config = dict(
    n_layer=15,
    d_model=448,
    n_head=7,
    n_kv_head=7,
    head_dim=64,
    d_mlp=1024,
    vocab_size=2048,
    activation='geglu',
    norm='rmsnorm',
    norm_place='peri',
    norm_eps=1e-05,
    positions='rope',
    rope_base=10000.0,
    rope_fraction=1.0,
    qk_norm=False,
    attn_scale=0.125,
    bias='none',
    tie_embeddings=True,
    parallel_block=False,
    extras=['capped logits'],
    init='orth',
    init_std_qkv=0.0294,
    init_std_o=0.00537,
    init_std_up=0.0294,
    init_std_down=0.00355,
    optimizer='adamw',
    lr=0.000843,
    beta1=0.95,
    beta2=0.98,
    weight_decay=0.15,
    lr_head=0.00766,
    grad_clip=2.0,
    warmup_steps=337,
    schedule='wsd',
    decay_fraction=0.649,
    decay_shape='linear',
    final_lr_fraction=0.1,
    batch_tokens=65536,
    seq_len=512,
    doc_mask=True,
    train_tokens=720100000,
    steps=10988,
    dataset='wikipedia_en',
)
Each number is 128 + 24 x the weight over its row's rms, rounded and kept within 0 to 255. Layers, rows and columns count from 0. The size above them is the row's rms in percent of the matrix's.

# layer 9 MLP down (transposed), 1024x448, rms 0.0392, rows 284-304, columns 112-223
size [ 96 103 105 101  98 102 101  99  92 104 101  97  97  99 102 100 101 102  99  99  97]
[[ 87 153 105 155 156 137 112  82 132 144 127 135 147 129 110 108  94 151 138 129 117 143 114 153 116 160 146 156 132 128 142  91 131  90 137 115 144  92 155 112 145 118 129 143 139 102 135 104 107 136 135 146 126 155 120  92 106 121 126 188 130 157 103 137 186 121 121 138 121  82 129 118 168 129  84 145 106 116 162 133 159  60  96 157 124 109 115 154 152 162  75  93 186 180 160 140 113 123 124 115 113 106 122 118 136 175 117 129 103 123 122 101]
 [135  78 108  59 142 130 121 104  94 100 184 110 106 136 136 155 124 136 124 134  85 128 117 153 133 105 146 129 128 146 168 116  77  94 138 115 113 122 111 154 142  96 150 158 116 111 123 103 157 116 140 140 122 149 121 157 152  98 124 122 112 109 143 121 130 139 112 128 176 142 130 101 142 116 109 117 133 158 153 150 126 141 105 127 114 116 183 116 119  95 109 148 100 113 106 133 130 121 115 168 123 153 127 112  84  98 142 136  98 115 138 137]
 [119 120 155  73 120 134 124  99 137 168 167 121 140 104 122 157  88 151 111  94 173  97 187 136 166 114 112 188 105  79 123 108 169  58 123 110 130 123 154 115 166 122 138 144 122 130  88 140 204 164 114 126 115 141 129 144  98 123 153 153 156 125 102 142 117 132 114 127 158 114 129 162 166 120 144 109 140 138 118 140 137 178 136 144 149 119 147 126 152 114 167 145 121 145  89 129 129 103 157 118 100 116  75 126 120 133 152 124 152 132 114 101]
 [109 195 149 151 109 134 144 121 107  90 112 150 137 119 145 117  77 147 124  76 134 143 117 121 125 172 131 152  97  90 146 147 178 142 144 123 107 135 129 170 114 156 112 132 135 143 159 165 120 150 169 135 122 144 165 149 127 126 160 114 146 141 121 124 103 131 201 100 142  96 127 148 133 126 101 120 139 118 143 126 144 153 194 118 159 127 114 132  98 115 127 134 157 147 111 120 119 154 140 120 103 132 139 121 133 162 150 100 150 126 119 148]
 [156 122 165 132 119 115 115 123 121 109 121 122 129 169  94 128 139 140 126 108 157 118 115 141 121 201 156 141 167 114 109 158  97 153 121 168 124  95 139 105 148 143 128 192 137 124 112 147 101 123  95 119 141 110 124  99 111 157 130 115 130 106  89 142 129 103 157 133 118 135 156 147 114 167 133 156 123 122 103 121 105 137 105 120 111 108 108 112 125 140 139 154 139  90 153 127 122 135 153 138 134 141 128 159  87 119  88 163 119 122 140 127]
 [153 155 130  90 153 148 105 144  72 159 148 163 107 142 158 164 156 170 151 165 113 111 161 147 128 137  82 115 129 127  86  96 118 140 121 126 105 127 201 116 151  94 163 112 145 131 114  74 151 129 134 113 124 112 138 152 151 125 105 116  83 138 148 215 126 133 100 101 144 112 128 140  99 151  93 101 143 135 144 111 167 131 159 143 144 105 140 117 191 124  77 159 152  77 116 125 159 118 148 150 104 136 106 124 124 111 141  59  95 126 130 154]
 [107 115 158 123 145 105 167 137 160  90 138 138 114  86 128  79 108 187 113 121 120 114 126 110 132 118 142 148 154 161  94 148 135 114 123 142  95 174 129 165  89 108  97 132  96 147 149  98 142 167 161 153 153 128 161 123 143 109 124 141 131  90 116 154 171 146 164 159 166 185 132 131 120 101 107 149 155 125 133 128 148 199 132 120 107 126 129 118 160 132 115 106 112  96 135 111  92 138  92 158 126 124  91  95 119 121 107 104 121  85 153 132]
 [173 122 115 126  89 146 127  93 155 123 199 125 164 150 142 133 132 128 118 123 119 149 105  57 110 158 168 102  99 145 150 138 151 112 119 118 124 134 154  92 124 130 135 126 154 152 127 111  92 133 149 133 151 126  62 114 143 150 121 148 111 108 103 133 156 138 132  92 131 108 128 113 154 137  81 101 108 136 104 119 185 153 125 122 126 106 115 114 105 134 127 108 155 113 121 163 110 128  99 127 118  96 124 155 149 173 174  93 158 143 169 165]
 [109 150 111 117 102 106 128 145 102 150  95 125 112 135 119 138 159 124 133 125 110 143 140 148 145 145 119 124 134 143 110  92 128 139  52 143 138 119 139 129 136 183 131 139 137 147 137 106 107  98 121 141 119 133 159 122 113 177 103  84 124 110 139 156 110 128 163 167 131 133 164 121 130 128  97 143 122 135 155 117 146 123 129 148  99 141 163 139 120  77 143 109  73 113 134 105 125 128 129 133  88 126 156 134 174 123  86 114 124 154 145 115]
 [119 125 134 132 112 127 139 123 146 139  89 142 152 136 122 109 104 139 180 163  94 144 125 130 101 115 136 141 117 114 153 159 122 176 139 152 194  96 138 136  66 153 139  99  99 155 165 132 131 155 155 116 167 153 110 125 132 149 134 133  93 142 150 107  96 142 143  70 149  84  92 127 112  94 151 122  91 105 142 110 164  80 132 134 151 148 162 120 113 154 112 107 124 104 130 152 100 124 140 140 134 133 157 151 126 125 194 165 111 118 101 180]
 [145 148  95  89  95 189 142  74 110 162 130 101 152 109 170 104 124  94 112 105 144  97 122  90 123 149 131 155 145 137 129 137 176 157 147 108 161 159 131 130 141 185 141 152 101 122 176 140 133 109 128 138 188 144 123 119 176 138 144 139 149 107 103 106  88 160 134 138 147 117 118 139 144 136 124  93 107 136 110 149 125 166 143 133 122 134 149 122 127 126 140 155 119 139 113  94 136 128 106  88 104 140 138 109 128  87 117 145 100 198 104 134]
 [ 97 100 108 126 122 134 113 137 126 152 138 109 118  62 131  97 127 190 133 128 154 141 129 109 156 187 114 139 117  82 118 129 126 127 134 133 132 111 113 149 137 131  99 117  92 130 109 118  78 139 122 174  93 103 155 130 122 119 119 120 122 112 114 126 159 166 147 105  92 137 185 134 156 120 135 131 142 149 135 141 143 139 165 103 121 121 104 192 162 148 126 129 156 131 159 108  81 148 151 102 129 157 165 150 156  85 129 132 109 125 155  82]
 [143 127 166 127 144 154 150  83 105 176 108 100  74  63 152 112 154 141  80 125 150 120 120 120 160 141 113 162 150 107 122 124 106 121 119 137  91  92 121 110 163 167 120 123 127 110 105 157 143 122  92 144 115 167 143 160  87 118 138 110 118 129 125 147 131 158 108 154 137 110 149  92 133 164 130  58 156 155 163 151 137 149  98 144 109 136  83 148 101 128 144 115 106 142 129 138 120 124 152 103  98 140 127 157 150 141 153  91 135 150 174 132]
 [123  92  95 123 174  97 143 161 140 175 127 109 104 134  93 148 135  66 174 153 102 166 103 128 162 123 161 132 117 106 131 106 151 152 163 112 179 149 104 145 173 144 136 142  85 107 119 141 169 138 125 129 114 143 120 174 182 113 145 119 117  96 118 122 148 105  96 147  95 112 138 145 151 117 111 149 133 107 122 156 198 165 137 159 133 145 136  98 106 119  94 134 144 132  77 122  94 116  89  84 122 110 159 104 112  99 150 136 144 145 161  99]
 [133 167 150 138  94 156  83 108 121 118 133 146 121 101 143 124 163 115 134 159 122 112 163 128 125 109 110 124 116 126 141 176 116 171  78 121  79 162 150 112 117  95 140 118 117 146 137 175 144 152 122  83 157 118 113 120 169 128 125 102 118 101 145 119 105 130 101 133 124 173 161 114  95 154  90 161 140 164 125 153 130 108 144 167 118 124 150 136 111 110 133 114  86 121 146  88 118 104 154 148 113 111 122 167 172 108 150 129 124  91 131 119]
 [121 147 153 120 118 110 122 123 122 124 108 155 141  78 143 135 139 138 116 117 139  85 128 135 145 146 128 128 109 122 138 150  94 174 139 103 123 135 115  95 104 140 134  79 143 155 137 132 131 128 117 134 143 137 105 121  92 134 120 131 157 156  87  86 124 155 150 186 156 123 125 109 135 131 110 103 146 102 126 131 128 116 169 168 125 153 113 105 103 122 105 145 111 101 132 125 105 167 131 103 120  94 110 134 122 151 108 106  74 110 137 167]
 [143 131 166 133 128 111  99 103 140 118 118 154 123  98 160 143 128 152 129 122 141 117 137 161 144 159  96 169 102 115  98 151  97 109 109 143 162 151  84 140 162 158 123 126 135 115 109 118 155  80 135 131 111 147 146 108 130  95 163 133 155 161 166 158 159 116 110 145 156 109 108  84 137 116 144 115 120 150 124  62 128 156 118 161 127 135 133 166 105 133 129 135 105 147 164 128 148 129  77 124 152 132 128 149 136 109 113 113 154 146  90 115]
 [148 137 143 115 126 111  84 155 106 153  84  98  92 146 109  93 177 130 112 129 126 127 126 148 132 129 102 137 140 103  83 117 144 134 137 101 149 138 121 136 141 120 144 101 139 116 103 118 109 154 155 100 152 143  99 144 144  91 114 130 115 182 122 115 149 136 131  91 109 112 152 106 118 132 119 125 147 132 113 126  76 110 102 161  54 146  91 146 116 137 126 102  91 122 133 139 141  93 150 136 166 114 169 135  95 134 102 130  92  77 107 150]
 [142 126 128 179  85 112 125 120  93 119 112 155 124  97 131 123 109 173 116 139 127 128 113 120 115 133 131 128 158  88 115 103  79 125 155 111 141 144 137 102 131  92 141 157 128  88 129 161 103  81 139 123 153 128 131 139 142 106 136 111 137 147 107 164 151 128  86 129 144  90 109 139 106 143 148 166 110 128 135 123 164 122 146 102 120 155 127 149  72 144  92 181 155 113 105 146 153  98 141 129 140 154 143 131 115 150 154 105 183 163  79 123]
 [119 129 105 119 177 104 133 137 110 138 142 114 117 137 147 118 101 159 113 107 143 126 114 176 118 113 134 136 101 147 162 156 134 141 100  71 152 145 127 109 167 158 136  98 137 101 123 128  94 111 141  96 148 113 179 134 133 145 135 113 204 120  89 123  93 162 132 118 138 125 124 114 149 133 163 112 173  69 141 113  95 174 136 134 150  67 106 108  95 113 160 158 104 138  73 164 139 127 120 115 108 146 139 113 176 125 153 127 137 106  76 126]
 [146 113 121 146 123 138 135 157 102 113 158 121 107 108 117 118 101 123  84 154 127  98 165 180 111 129 106 141 139 111 157  92 158 187 139 171  87 128 156 160 148 136 132 153  87 129 135 153 134 174 150 144 123 102 174 118 111  98 170 158 125 170 104 119 110 116 131 126 144 102 135 146  77 174  56 111 137 105 134  92 130 143 141 160 107 130 106  94 130 172 110 146 127 123 125 146 126 114 119 117  80 116  82 125 134 118 153 120 131 113  66 165]]
# layer 9 MLP gate, 1024x448, rms 0.0409, rows 285-305, columns 112-223
size [106 100  99 101  95  97 100  97 103 100  98 101  97  96 102 100  94  99  95  99  90]
[[133  80 161 137 175 110 100 161 127 132 133 128 122 120 133 149 132 168 119 167 148 135 136 130 110 131 141 132 110 135 104 126 115 107 140  82 166 102 128  91 126 128 163  98 128 118 154 160 140 108 155 138 114 122 166 133 134 132 119 176 100 103 144 136 127 143 110 176 101 140 185 122 134 126 118 105 147 115 161 155 133 117  95  95 138 130 152 133 120 171 154 162 167 121 122 153 128  79 114 114  92 130  82 151 160 135 104 155 151 150 120  91]
 [132 129 155 152 124 146 120 179 102 109 119 141 171 151 130 117 137 130 111 120 175 156 171 125 107 149 135  95 165 110  98 146 143 156 108 123 116 154 159 137  99 111 126 110 169 106 126  86 104 107 124 125  99 133 126 140 110  98  96 118  98 135  90 101  76  89 144 156 146 132 136 120 103  74 118 132 156 109 152 150 175 144  96 121 128 115 119 121 108 123 161 168 159 143  87 120  99 159 153 119 150 120 153 102 149 167 153 101 147 120 130 137]
 [114 130 131 126 123 176 137 184 125 141 114 161 139 172 107 104 100 126 131 100 131 118 154 156 156 119 135 121 174  90 110 118 115  80 119 100 116 100 128 112 140 125 180 142 156 100 112 111 111  98  95 143 143 131 143 101 122 116  89 137 100 141 125 134 121 139 114 129 120 147 127 148 141 120 128 130 164  89 124 161 147 117 101 100 108  97 154 113 131 177 115 154 111 114 102 101 122 124 133 103 152  94 118 131 161  86  96 110 164 110 128 197]
 [122 139 172 116  72 172 124 123  87 102  95 167 135 123 140 136 180 146 133 157 190 142 148 138  78 171 130 122 132  82 123  97 135 143 140 140 123 132 142 111 157 127 132 130 125 138 154 128 146 114 133 100 128 174 101  86 164 141 122 156 128 137 119 165 107  87 148 138 158 133 130 116 108 151 134 135 159 140 131 129 123 125 146 120 119 108  99 134 135 178 150 145 154 117 146 122  94 126 131  98 130 153 160 132 137 119  90 133 142 115 129 101]
 [165 119 141 124  73  74 141  94 108 128 124 144 125 133 127 138 114  88 132  93 111 128 129 132 115 130 141 146 151 136  99 133 107 131 142 158 111 126 138 121 127 100 105 144  82 146 137 100 130  96 139 116 125 132 119 151 172 144 146 123 121 107  79  71 145 149 134 147 124 104 116 156  82 135 136 128 144 108 142 161  66 135  66 114 105 117 125 107 106 116 168 124 130 126 137 115 129 110 110 136 111 144 133 106  90 177 124 117 149 155  74 131]
 [117 114 146 109 131 131 119 137  69 144 165 177 102 134 139 138 119 104 122 126 140 108 118 123 146 156  94 135 107  98 125 159 155  75 179 108 149 113 112 101 159  92  71 138 183 120 126 116 140 127 129 122 134 123 142 166 107 153 118 141 154 109  91 153 101 142  84 155 133 137 128 135 158 104 143 126  99 128 164 163 143 172 137 153 147 114 113  80 117 116  81 134 123 138 113 127 147 137 139  97 147  66 146 125 118 110  96 117 149 134 113 109]
 [115 107 136 155 140 174 151 150 133 135 134 149 134 157 170 111 156 116 135 108 111 176  93 146 125  99  89 148  91 104 124 111 114 125 125  89 130 119 137 149 133 134 133 137 120 159 124 118 166 108 130 146 160 127 155 137 167 163 118  89 114 143 112  80 138 123 129 139 163  91 147 158 137 136 122 154 132 146 150 188  98 120 108 171 131 145 115 125 124 137 163 124 146 123  98 132 159 117 113 122 125 158 129 132 172 132 108 160 107 141 153 125]
 [158 107 111 151  77 162 152 104 102 104 166 139 130 142 153  78 164  89 123 144 152 124 113 155 111  90 103 108 121 180 132 124 143 157 112 137 175 142 171  96 148 154 130 118 125 120  83 180 106 138 107 144 140 145 137 140 196 164 172 132 109 116  96 130 101 116 154 121 133 116 138 122  78 116 105 125 106 140 139 135 125 155 143 122 116 103 151  96 111  88 158 128 100 173 131 130  92 153 168 152 156 166 123 138  88 132 131 145 103 102 123 144]
 [124  99  96 118 107 111 132 129 121 112 127 173 113 107 106 169 114  82 104 139 166 109 143 130  84 184 119 112 139 159  90 134 147 122 103 110 133 122 118 120 114  81 106  94 116 122 150 119 183  96 128 133 149 113 110 106  77 132 127 124 154 164 100  96  93 115 106 119 139 123 123 117 165 138 150 123 126 106 130 162 129 104 124 141 108  77 204 128 103  95 145  97  92  93 123 167 109 133 113 127 139 150 137 157 100 154 177 133 152 138 129 101]
 [113 121 124 129 138 131 133 158 122 177 106 107  92  98 128 156 178 121 150 136  94  95 173 109 118 134 137  96 137 149 160 117 110  93 101  90 152 117 146 116 111 136 144 133 150 148 150 129 131 138 130  73 155 112 118 157 163 140 126 103 102  96  95 134  81 109 116 135 154 127 116 105 155 102 143 123 159 141 104 167 105 179 136 138 106 134 117  89 145 116 136 166 163 126 111 115 155 151 156 127 150 133 143 138  71 153 128 147 102  95 151 123]
 [133 114 105 153 110 110 121 129 160 117 151 163 104 152 140 123 105 144 156 118 187  83 130 136 167  66 143 108 112 102 111 153 133  66  99 106 135 110 107 139 141 123  91 148 154 103 103 114  77 156 125 132 159 165 142 112 100 105 163  88 152 107 137 109  87 142 136 146 147 145 108 116 160 163 131 136 116 131 157 123 119 116 122 141 100 117  96 122 113 141 124 143 112 148 143 173 149 110 115 109 100 130 142 151 135 131 126  89 147 108 115  86]
 [130 130 156 137  99  88  75 147 140 139  86 116  94 127 145  94 128 116 111 101 137 109 115 162 107 112 139 106 138 138 107 127 112 106 113 137 142 156 140 141 175 149 120 146 116 135  83 134 142 105 134 123  99  94 105 116 139 122 132 124 149 161 115 133 158 108 129 133 149 131  99 117 177 123 132 112 138 122 161 133 142 143  89 109 116 137 152  99  85 122 154 115 130 115  86 111 154 135 130 123 105 171 137 129 138 124 135 126 153 155 110  95]
 [125 107 134 120 131 132 146 147 151 189 120 134 105 104 169 111 103 101 115  84 111 148 110 142 109 148 145 120 133 106 122 174 151 108 133 142 109 127 121 118 159 103 155  96 128 120  88 110 144 114  93 142  90 106 164 110 118 116 171 128 156 124 104 170 100 146 169 128 112 103 166 200 138 120 147 124 131 144 117 177 148  94 146 146  95 133  81  97  90 114 106 128 129 166  93 134  70  98 141  98 110 117 138 129  99 103 115 125 114 143 121 146]
 [136 128 145 116 156 116 132 149 130 118 112 123 101 109 142 108  89 116 113 117 133 131 150 124 127 122 117 135 155  92  95 149 161 105  79  94 130 141  94 178 150  92 123  83 133 114 167 109 109 136 132 102 140 139 125 123 169 119 150 153 111 108 154 155 174 176 129 120 142  95 178 184 110 113 120 154 179 119 105 152 165 147 132 157 109 138 122 104 145 123  90 116 149 117 136 145 120 121 129  78 149 129 120 135 147 149 123 137 150 169 122 101]
 [105 102  97 141 107  82 164 131 142 118 124 155  93 135 161 124 141  81 138  77  90 121 153 118 121  95 111  69 107 140 144 117 141 148  94 115 152  95 109 110 172 101 166 127 163  82 117 128 103 114  52 117 157  99 137 135 148 130 160  60 144 102 101  84 119 118 136 137 132 128 135 142 126 101  69 167 140  99 155 135 119 142 116 111 136 116 135  83 130 119 131 117 105 160 175  89 103 122 111  91 157 124 148 117  78 103 105 115 143 145  71 113]
 [170 134 152 145 136 147 106 130 149  94 126 154 119 116 144 112 109 159 107  99 152 114 126 135 142 140 116 112 111 156 140 128 122 145 116 107 170 112 116 130 147 106 160 142 177 157 137 106 153 106 110 124 108 117 156 105 111  90 172 131 119 166 142 108 156 131 174 170 147  95 129 105 136 122 157 140 101 102 145 107 126 129 120 172 123 116 109 162 100 123 116 111 120 186 167 101 165 164 114 102 168 119 148 159 136 100 143 133 156 125  98 141]
 [ 95  80 139 126 135 131 139  91 166 119 141 142 152 114 148 198  95 113 117 119 147 126 108 125 110 163 160 118 103 152 151 128 164 145 129 166 110 103 142 103 127 106 112 133 144 159 129 109 103 145 102 128 143 131 123 140 112 171 146 124 122 106 119 128 116 103 114 153 138 139 153 143 118  92 133 111 151 103 195 150 186 123 157 122 170  86 133 146 141 123 142 104 167  86 131 119 100 145  84  84 126 121 129 104 128 150 117 153 114 155 146 140]
 [150 121 128 143 157 113 152 143 122 125  77 129 137 107 102 150 125 126 126 129 153 138 117 149 118 131 117 120 150 109  95 134 113 129 149 131 134 141 110 100 132 151 119 126 122 162 114 105 127 109 120 130 107 119 160 170 134 126 159 133 137 157 130 114  65 140 132 116 156 160 115  93 149 132  84 120 139 162 146 191 158 154 154 141 158 145 104  85 116 120 118 116 113 157 128 124 124 101 135 115 127 139 120 102 111 109 119 167 118 116 135 125]
 [132 132 117 141 124 175 109 122 109 145 126 103 125 125 135 129  79 123  86 108 127 135 151 110 129 116  96 117 156 141 142 165  89 154  92 130 161 141 121 141 133 141 121 130 109 120 117 145 136 136 153 155 178 120 169 172 138 123 120 134 146 124 103 165 135  93 116 135 145 122 103 108 118 103 146 101 144 113 135 155  84  92 122 150 103 100 156  85 104 137 122 152 146  80  77 128 168  87 143  94 143 122  82 148 110 126 137 129 134 104  97  56]
 [ 86 132 131 148 134 134 102 112  98 132 140 132  82 167 122 112 124  90 177 104 165 124 105 123  92 135 148 103  88 191 148 126  73 150 134 100 183 123 119 126 108 140 143  75  99  77 160 148 148 112 142 151 143 164  87 146 120 120  99 101  93 112 164 119 121 153 127 141 122 136 135 174 166 120 172 105 150 136 145 133  95 131  92 136  95 143 110 109 109  91 154 120 131 169 128 132 123 117  93 148 125 129 120 149 144 106 102 163 132 109 105 120]
 [118 110 150 164  96 148 140 148 120 174  90 110 143 170  85 108 168  99 123 136 158 139 147 119 143 185 176  89 134 126 134 162 146 114  99 167 131 150 154  95 124 118 104 118 152 159 114 125 126 132 129  92 110 150 112 144  73 127 136 105  88 130 134 142 140 122 100 107 140 129 152 123 166 128 137 115  98 143 137 147 155 110 134 142 104 150 112 108 128 127 153 171  86 124 137 128 135 163 130 151 152  71 115 120 125 120 119 131 118  81 136 100]]
# layer 9 MLP up, 1024x448, rms 0.0417, rows 285-304, columns 112-223
size [104 103 102 100 104 100  98  98 105 100  96  96  96 100  97 101 101  98  98  94]
[[115 144 130 186 167 108 149 114 128  95 153 161 129  85 114 147 120 133 166 127  98 117  93 153 143 178 124 108 167 133 103 161 109 102 144 127 125 124  97 124 139 110  88 140 155 111  70  90  92 130 164 100 102 168 125 116 127 100 140 132  78 164 122 120 100 118 112 137 141  94 146 119 152 114 124 110 125  86 162 119  94 180 125 100 126 153 114 115  84 150 140 118 116  99 144 145 135 158 148  72 160 122 120 106 111 130 143 131 150 113  89 146]
 [ 88 123 128 163 134 182 137 165 112 140  72  95 129 132 163 130 102 140 137 118 110 132 138 137 197  83  86 158 120 104 129 154 169 134 122 146 130 100 132 153 216 148 149 180  74 151  86 144 131 129 144 133 123 160 105 161 104 141 138 106 127 147 119 151 155 139 122 180 118 147 111 109 139 131 123  79 102 116  96 133 139 133 121 106 165 130 172 128 136 130 109 134  88 117 150  73 131 131 123 129 144  84 123 106 117  88 134 133 119 130 138 127]
 [111 124 101 115 151 146 123 144 115  95 117 118 120 149 118 145 146 162 153 138 107 135 127 109 123 139 193 119 120  94 168 119 108 127 149 137 136 127 151 141  99 115 173  68 167 100 108 148 126 132 127 101 131 169  61 134 142 195 156  92 151 149  83 125 171 114 138 138 119 100  90 127 147  84 107 132 150 108 132 142 103 118 113  97  89 122 188 138 123 100 142 147 150 111 136  71  98 104 148 127 151 107 127 113 151 139 128 146  86 109 118  64]
 [144 156 148 129 159 143 148 126  97 124 125 152  80 159 120  95 136 120 111  86 129 160  84 137 127 144 144  81  94 164 142 132 124 155  83 160  96 187 158  88 141 114 146 164 129 136 149 108 144  79 106  98 123 158 138 141 133 121 110 129 115  79 151 202 128 147 145 144 117 101 141 118 130 125 117 136 139 118 123 157 116 119 109 137 122 117 162 105  95 132  90 109 148 162  70 124 137 126 114 125 136 162 117 114  95 140 116  82 128 125 146  97]
 [169 145 150 140 158 111 154 157  68 123 136  89 114  99 106 121 167 126 108 139 113 157 177 148 127 133 128 133  98 135 127 115 123 143 140 153 123 121 145 142 119 116 110 111 101 140  94 118 111 104 130  98 115 156  98 144 118 142 115 153 119 165 132  98 134 164 111 142 133 152 102 137  86 122  67 160 149 148 117 159 107 121 133 102 114 149 153 114 185 103 124 113 107 168 128 134  82 122 128 144 104 123 129 110  96  84 162 112 159  87  93 121]
 [156 136 152 139 155 123 137 154 102 106 115 133 134 131 105 113 167 105 169 126 113 136 115 120 146 176  83 122 125 171 111 130 133 109  97  90 128 108 128 142  90 133 109 149 120 128 159 132 139 135 131 131 114 151 107 112 121 135 149 152  69 111 112 104 116 116 129 163 123 145  92 115 108 153 129  98 147 157 136 123 166 138 155 161  98 111 146 163 149 131 108  88 175 140 102 138 106 119 120 100 147 140 124 127  87 101 113 110 100 162 135  86]
 [158 148 120 137 128 164 111 112 161 107 117 106 102 137 101 146 155 159 145 137 152 142 136 125 125 164 139 114 121 133 119 107 107 148  98 135 124 135  61 158 103 119 160 131 126 174 134 118 168 171 142 124 124 151 141 142 172 128 120 146 109  92 129 118 124 159 122 155 113 169 133 152 108 162 106  95 126 123 145 119 138  77 148 129 100 130 125 126  81 128 128 122  99 132 128  89 149  64 161 119 171 142 108 114 137 144 156 140 125 127 149 119]
 [ 90 113 137 160 126 100 137 137  78 127  94 117 121 160 161 138 170 130 151 122 103 119 127 164 126 139  74 129 124 106 131 120  95 102  95  89 146 130  99 143 124 116 155 148 126 124 134 170 101  96  82 152 134 129 121 131 117 135 115  84 121 134 141 181 145 133  86 139 124 153 129 122 136 145 108 126  96 118 120 145 113 123  98  90 102 128 120 106  92 130 144 124 140 162 145 151 117 118 106 120 130 116 115 140 156 130 124 119 137 133 167 143]
 [ 97 159 140 176 117 136 158 123 149 162 127 137 101 133  99 158  97 121 133 165 111 134 112 163  99 125 114 142 116 131  94 137 116 144 157  64 131  90 153 115 104  93 119 144 107  94 142 149 142 131  76  99  82 120 144 161 146 113 173 181 148 119  94 138 114 135 182 123 132 103 158 116 172 119 107 170 122  88 153 128 193  99 156  99 163 170 120  44 138 136 115 161 115 108  74 126 123 131 109 102 129 121 100 144 116 145 141 160 141 155  61 177]
 [138 151 154 116 106 108 116 117 146 108 123  94 146 132 136 113 100 118 107 141 125 177 157 109 127 141 114 140 111 124  96 137 124  92 190 112 121 168 123 139 148 189 131  69 164 107 100 157 120  92 114 108 121 146  91 122 108 179 101 102 126 111 134 103 131 147 167 101 164  90 162 143 100  90 105 166 152 118 114 121 172 132 147 106 163 110 150 103 120 134 144 103 137 127 128 160 147 103 109 122 117 119 128 128 149 163 122 112 147 130 149 117]
 [ 95 146 126 147 120 114 146 120 102 158  93 129  92 159 156 121 113 126 147 112 140  93  90 161 122  90 116  99 108 162 170 153 127 115 135 114  98  98 158 150 105 117 126 165 151 113 109  93 169 121 112 151  96 120 100 141 116 164 148 169 119 122 104 135 139 145 158 118 138 126 101 163 123 119 107 118 130 154  96 112 158 171 124 126 124 112 147 132 138 142 131 159 127 140 167 118 157 139 145 157 146 148 145 116 111 116 135 116 125 132 135 154]
 [136 122 161 144 135 122 122 109 133 131 158 122 140  74 129 118 153 153 131 168 115  74 146 171 124 135 179  99  71  74 106 153 131 108 130 107 102 128 149 144  88 127 154 138  94 127 118 161 114 131 106 121 121 149 118 109 148 121 104 148 123 136 115 107 118  99 116 145 112  85 123 134 150 132 102 129  94 142 131 129 158 119 118  84 177 141  76 139 105 114 170 112 154 134 116 149 144 158  63 119 168 147 119 106 140 128 108 138 105  74 140 128]
 [137 122 146 116 129 116  98 154 151 143  93 132 148 149 115 159 175 110  83 141 107  98  88  87 133 128 147 145 136 108 159 103 146 110 120 103 111 140  81 125 106 135  95 134 117 179  87 128  85 131 150 114 122 112 120 152 184  84 125 140  82 132 115 115 127 160 120 116 153 174 140 134 142 148 159 116 113  87  74 176 134 100 100 138 128 142 124 131 150 110 109  80 115 163 112 145 114  98  96 132 101 145 123  97 129 143 151 134 109 109  97  97]
 [138 118 140 134 137 108 108 114 137  99 128 138 106 166 127 142 154 107 118 122 172 118 104 147 178 114 118 127 173 123  72 135 140 148 143 138 133 161 101 108 162 134 116 134 120 128 145  92 115 119 127 120  79 110 112 133 129 105 112 137 134  89 128 127 127 101 122 164  81 109 150  91  81 124 105 130 105 101 171 138 142 117 156 144 139 155 128  78 148 130 126 109 119 152 109 121 117 116 129 111 139 137  90 158 133  95  69 103 146  82 133 101]
 [118 124 101 147 133 103 137 110 154 104 108 127 137 132 182 138  73 113 137 114 132 151 159 109 163 123 107 142  76 158 147 156 113 100 138 163 135 126 140 147 128  93 132 141 117 136 143  86  91 106 120 138 108 113  76 112 154  76 143 157 123 147 162 168 100 107 147 101 133 101 141 142 117 155 118 161 140 102  90 125 162 132 113  95 127 115 148 108 103 133 127 127 137  75 103 112 123 128 134 145 108 151 141 151 141 102 140 147 124 112  95  98]
 [ 89 118 128 116 118 126 102 138 159 161 173 146 122 132 132 150 127 133 153 147 102 117 154 154 136 135 120 122 122  88  99 126 148 134 128 110 160 152 172 126 110 146 131 162 148 119  86  99 134  97 126 118 107 138 140 132 126  95 110 160 102  87 114 113  74 124 143 141 140 144 113 124 133 102 127 100 152 147  97 120 163 148 174 125 171  97 183 122 116 105 119 154 104 126  87 109 132 132 192 123 130  91 124 134 139 141 130 150  93 120 125 159]
 [175 119 160  59  95 128 146 123 138 121 102 103 110 125 156 133 127 164 139 104 146 124 109 102 136  95  90 136 170 151 156 110 161 143 160 129 123 111  66 140 100 121 115  96  91 130 151 153 134  82 145 102 106 119 156 137 172  88  79 173 117 121 137 178 131 122  76 139 123 118 123 108 136 145 119 126 121 135 104  83 120 130 129 134 132 112 132 120 123 178 133 172 122 153 128 126 169 146 113 165 111 109 141 150 111 117 131 156 121 136 159 105]
 [107 167 127 133 114  83 182 140 149  78 120 128 194 142 144 104 160  97 137  90 156  99 102 141 116 121 131 128  94  82 126 112 132 124  75 129 127 104 154 119 116 145 132 109 142 126 124 104 113 104 129  96  89 124 167 135 150 139  68 114 123 124 192  87 166 119 119 106 121 161  85  94 125 132 142 111 118 114 102 151 106 141 108 158 125 119 131 122  92  99 145  87  81 117 103 131 128 145 113 144 145 104 139 151 123  77 127 109  97 114 129 102]
 [126 115 114  89 135 146 134 135 143 118 142 120  90 202 162 112 137  87 137 103  93  71 105 128 128 130 113 116 113 175 111 146 114 200 114 119 132 140 108 105 174 152 118  97 101 110 140 138 111 127 135 139 108  94 132  75 127 106 119 111 109 147 133 101  90 134 140 167 151  93 137  88 123 146 153 108 142 114 112 152 128 133 153 100 133 145 100  85 118 120 172 195 146 130 106 176 142 126  98 108 130 146 136 125 110 163  76  88 143 110  97 122]
 [ 50 143 137 173 152  99 126 125 142 116 110 147 160 128 148 135 148 161 154 152 146 146 132  94 132 127 107 125 115 125 104 131  86  88 141  85  97 169 122 128 148 127 123 105 116 121 156 143 175 125 107  88  78 180 101  96 152 121 147 142 142 189 164 127 137 120 186 158 121 172 122 109 130 124 109 127 131 122 146 126 131 157 140 106 155 132 103 107 143 110 103  70 120 121 121  83 142 172 108 160 133 117 103 145 108 160 133 109 133 126 141  69]]